Each number is 128 + 24 x the weight over its row's rms, rounded and kept within 0 to 255. Layers, rows and columns count from 0. Numbers have three digits each. The size before them is the row's rms in percent of the matrix's.

# down: layer 5 MLP down (transposed), 1280x320, rms 0.0434, rows 1226-1236, columns 0-79
# gate: layer 5 MLP gate, 1280x320, rms 0.0434, rows 1227-1237, columns 0-79
# up: layer 5 MLP up, 1280x320, rms 0.0434, rows 1227-1237, columns 0-79
down1226 103:122147155138111134133168123148144123109105175099134123098145150097139117162111156132142151155129163089167120106128139152174153142114131123107131121088089144128134124150125129150166127170143154126137128163141157137103137112140109125132113159
gate1227 098:103103100129117107162113156094087137085124136127103138134086106133113134137131073153139116140089110137125159149141119094129122124123122097147150168092126102095156148114143142135155169109161138144133153116115120101127127142135166094075128163
up1227 098:135126134138163150086161136120140130133177161161142127105127182100109096106063178108135143121142162132117127119138143104118119120125123136114139122123171162126114144152153140096096122141148097139137141128118139135116140146118097118174183121
down1227 099:099134150104169131167173143137100143138140172085172117123170135084163170117135059099145143128137125141109125109125129152124144133144154120104072114148171144184093106146110119145119121090141112111106125140155110120126112111073173130123122117
gate1228 104:111154142169115136096121109144131129130114109152137175080127101144123099112094082129128152142098141103135094142118156102154136138107086102143132116157133133142116140105107163126122105123156165133113102116130122138099113126101115104148122122
up1228 104:095097138107104161110108162128162157137117134115130118107122166088144173126121125150142142074116117140122127137151161135139125129169128157139185164136065115154116105117127114113150096131173147141138092156108181151146121143133130117137119141
down1228 103:108129134117124106099126091065133164095130066128133138104149128107130140124115149118115121141147105159168129123146130164107105117157100167162126165133086142123149159127154159102108098096123160102145082118136172093144101134126139105137136118
gate1229 099:116149128162112104133146101132139115106135117093158129119124075147120105126129134137087163117139141123092105152140076118146117092122122119122147118188111128120164155099112127086124128142118150107132138126098123107131129113110147126137061119
up1229 098:128144107110135109166121167131114101126126114100119123133133081148125187122110119135141121131151135114103096116105139106096137165140094134143107102125120115135116135115095116166106102114139132083108113127116125100185110144116103132159130112
down1229 101:119126112129151097109130118162151156110124153124138143135132153143162113140142096164158110111158117130147136069135141124122124150144160155130149098129153137109106103166148107159140127130131135118186093109129151121125149077090140134157141116
gate1230 093:118158093133132111125122157162113166107137118154103105139090117130139135140082153122161144082130100139128137168136132126143104178069101133125142163134103103121138132120131121106137153102145151127120100157117138134111150148113118110131125109
up1230 099:159091135128142126183111132167120083143173104121126101143111127147114110108141109126146113168136123107190131103086193130129133098106119115125138128104101096138137141112125108122110128103128172144117080120122129146122142112109150186121109135
down1230 093:166123126162111097100135122103123099138170118148159122151139140116139144105108121107102130140102105123142147136094166142116164145088185121161116135129166150130177166117133153163164131092169104094138107145106183120151089102111114102152165120
gate1231 098:145110119160104115125169153138124129157143150094158111126129131147103133132194134169116122140132139145109122129141127145090113142164164114124163148114109145163126133110088112131127143137140091135119119175111134107118098142126151126112148068
up1231 101:122148119130101104115155147142050145124094147108068145119084170126129107102115109154119131122133147113148132130100125082107097121114161138105093123100085118128109143129104109113141136140122132113143173103126097117132126179104165176090135129
down1231 103:149117099155109170117101131186130136115086105148085118131132173143128092152108120145112168140116108161144146117108129117086135150077142105097115114116091112153131118111124098124103167177089127094105099099125120115117114159084151118128125099
gate1232 098:121114160125158156135162176099122140131139151122139097124145098160118167115140092133109133148154173115131095117148120194109146147157140096117128133136097124100112120115173162088124147122114103150120167116082132167116127116128083174178135145
up1232 097:113145122156121137152149166178139147138100171108139081088148114136126107094136111148098157101145117119101104112127142128106143145110136128077124095148090107130121110140112144133136114133110167095147123105134141095119159095162125151144145146
down1232 096:134086129108109121135134150145140176186091115125159110128129143148158171105102162164128077096155118126155148172121137153146154141133104149120120086127118149137107137137116183105086198107144116099098127131148102096129128107137089164140161144
gate1233 106:169145109103120185128144145106135129117105140151143137109082092126100148101146123113161119116134136140180106154137147156133158085122125136145164118163149142116126136160130100146107124152147127155122102125114129138176160158170092101106140101
up1233 103:093122112136124150164172125146091084145127139138133103108112176119114123152131119126172105094156142148153142171144127140120121166102129145143143136104096159127086123165135147143147109172119129142136131147079145148066140149147131093116123103
down1233 101:106135136124094111123098140146130134152129127131067105162086153118118089120147094130151090094126134139125143139110122103080086158060081155160139147110128158128098129081157125139158143139114125126163126133159108144137142138111101103105155099
gate1234 101:120120135117135125106099110121111120136119107103163081126114131148146124142112108124120130108153171103120103107116070103105137137153124173126104135122095106139129107168144142108126141096177119175089147125123129136131126122125146138115132126
up1234 103:075094113169113129123119146146139097129138117116154076143092105146095127118112124109129138145124136110155164112147103150142152122125112158135130151151143120117133105136106127146113160107100155165096100165159108090134121175095098167161104120
down1234 101:133140123153162131136075135124117136133087103175107102144105131148114103089111121128117128162094108092188118157120147158116145082117145187142146172135118135127102148132118079142143115142100115124110147149130129124168112107169120183144168149
gate1235 099:154126114113132080109118145104103150143153084151109130159137096142145132139107133127156130131134132140131127130162131110119068113132135113166091137144153162126095135142141139104135134122152161139145105089144063091161133079127172154101137126
up1235 092:132068166107136148143107169102113110126115132150134118140157124098104163088125109100116171089109145081177150117137172143142126165168102083142104163142118102118184119097100147131126125113129129144134105100088191143157136149111154124129121096
down1235 095:129122108139139118158129149120102146102151126129089175117097092136104132106131115127141116107117189107098119191139124126099111134138126088111136137133151127117100124113114108107138153121113131126128131128163113103099141112176208123139149119
gate1236 108:167078146118080143176142102165166137087101111151126111149128129162156138123157148120137113113170131120114141111096096116123153091136142113148148139131164098161127103103081133124117160120150162131136162163125132168125149128085130131116123142
up1236 113:107128127167152179113124113113132114129116104112090157088124123079133176127109112137199102126117061141118126110135115123143138150092185156113146169095135108122120148116157106113156112114103149147140139142139099168118138147086091116135155146
down1236 112:124107113130137132150143123111101128165128147123133192083112152148112154084100159120165131162113105144113091101144082123090150102074171137094130114095123107151107101150163144149146140110126128105112113080097142120129091133140140121139158138
gate1237 102:121115142133123107105133142150134122140118116138147084093113118120147072122120107127117145181149116106174120174107112116101133106140089101113144129140142142111111135107117131130120190133115112158122178132115116106081153168194138111148091117
up1237 104:152178124124128138125095131120114134170093101140106160169139136127121168112128163169117122110114107145168096148125100099112141110124090097155125103129153165113132120168181120151095080152118096130150133112125134119091107127166132158126131132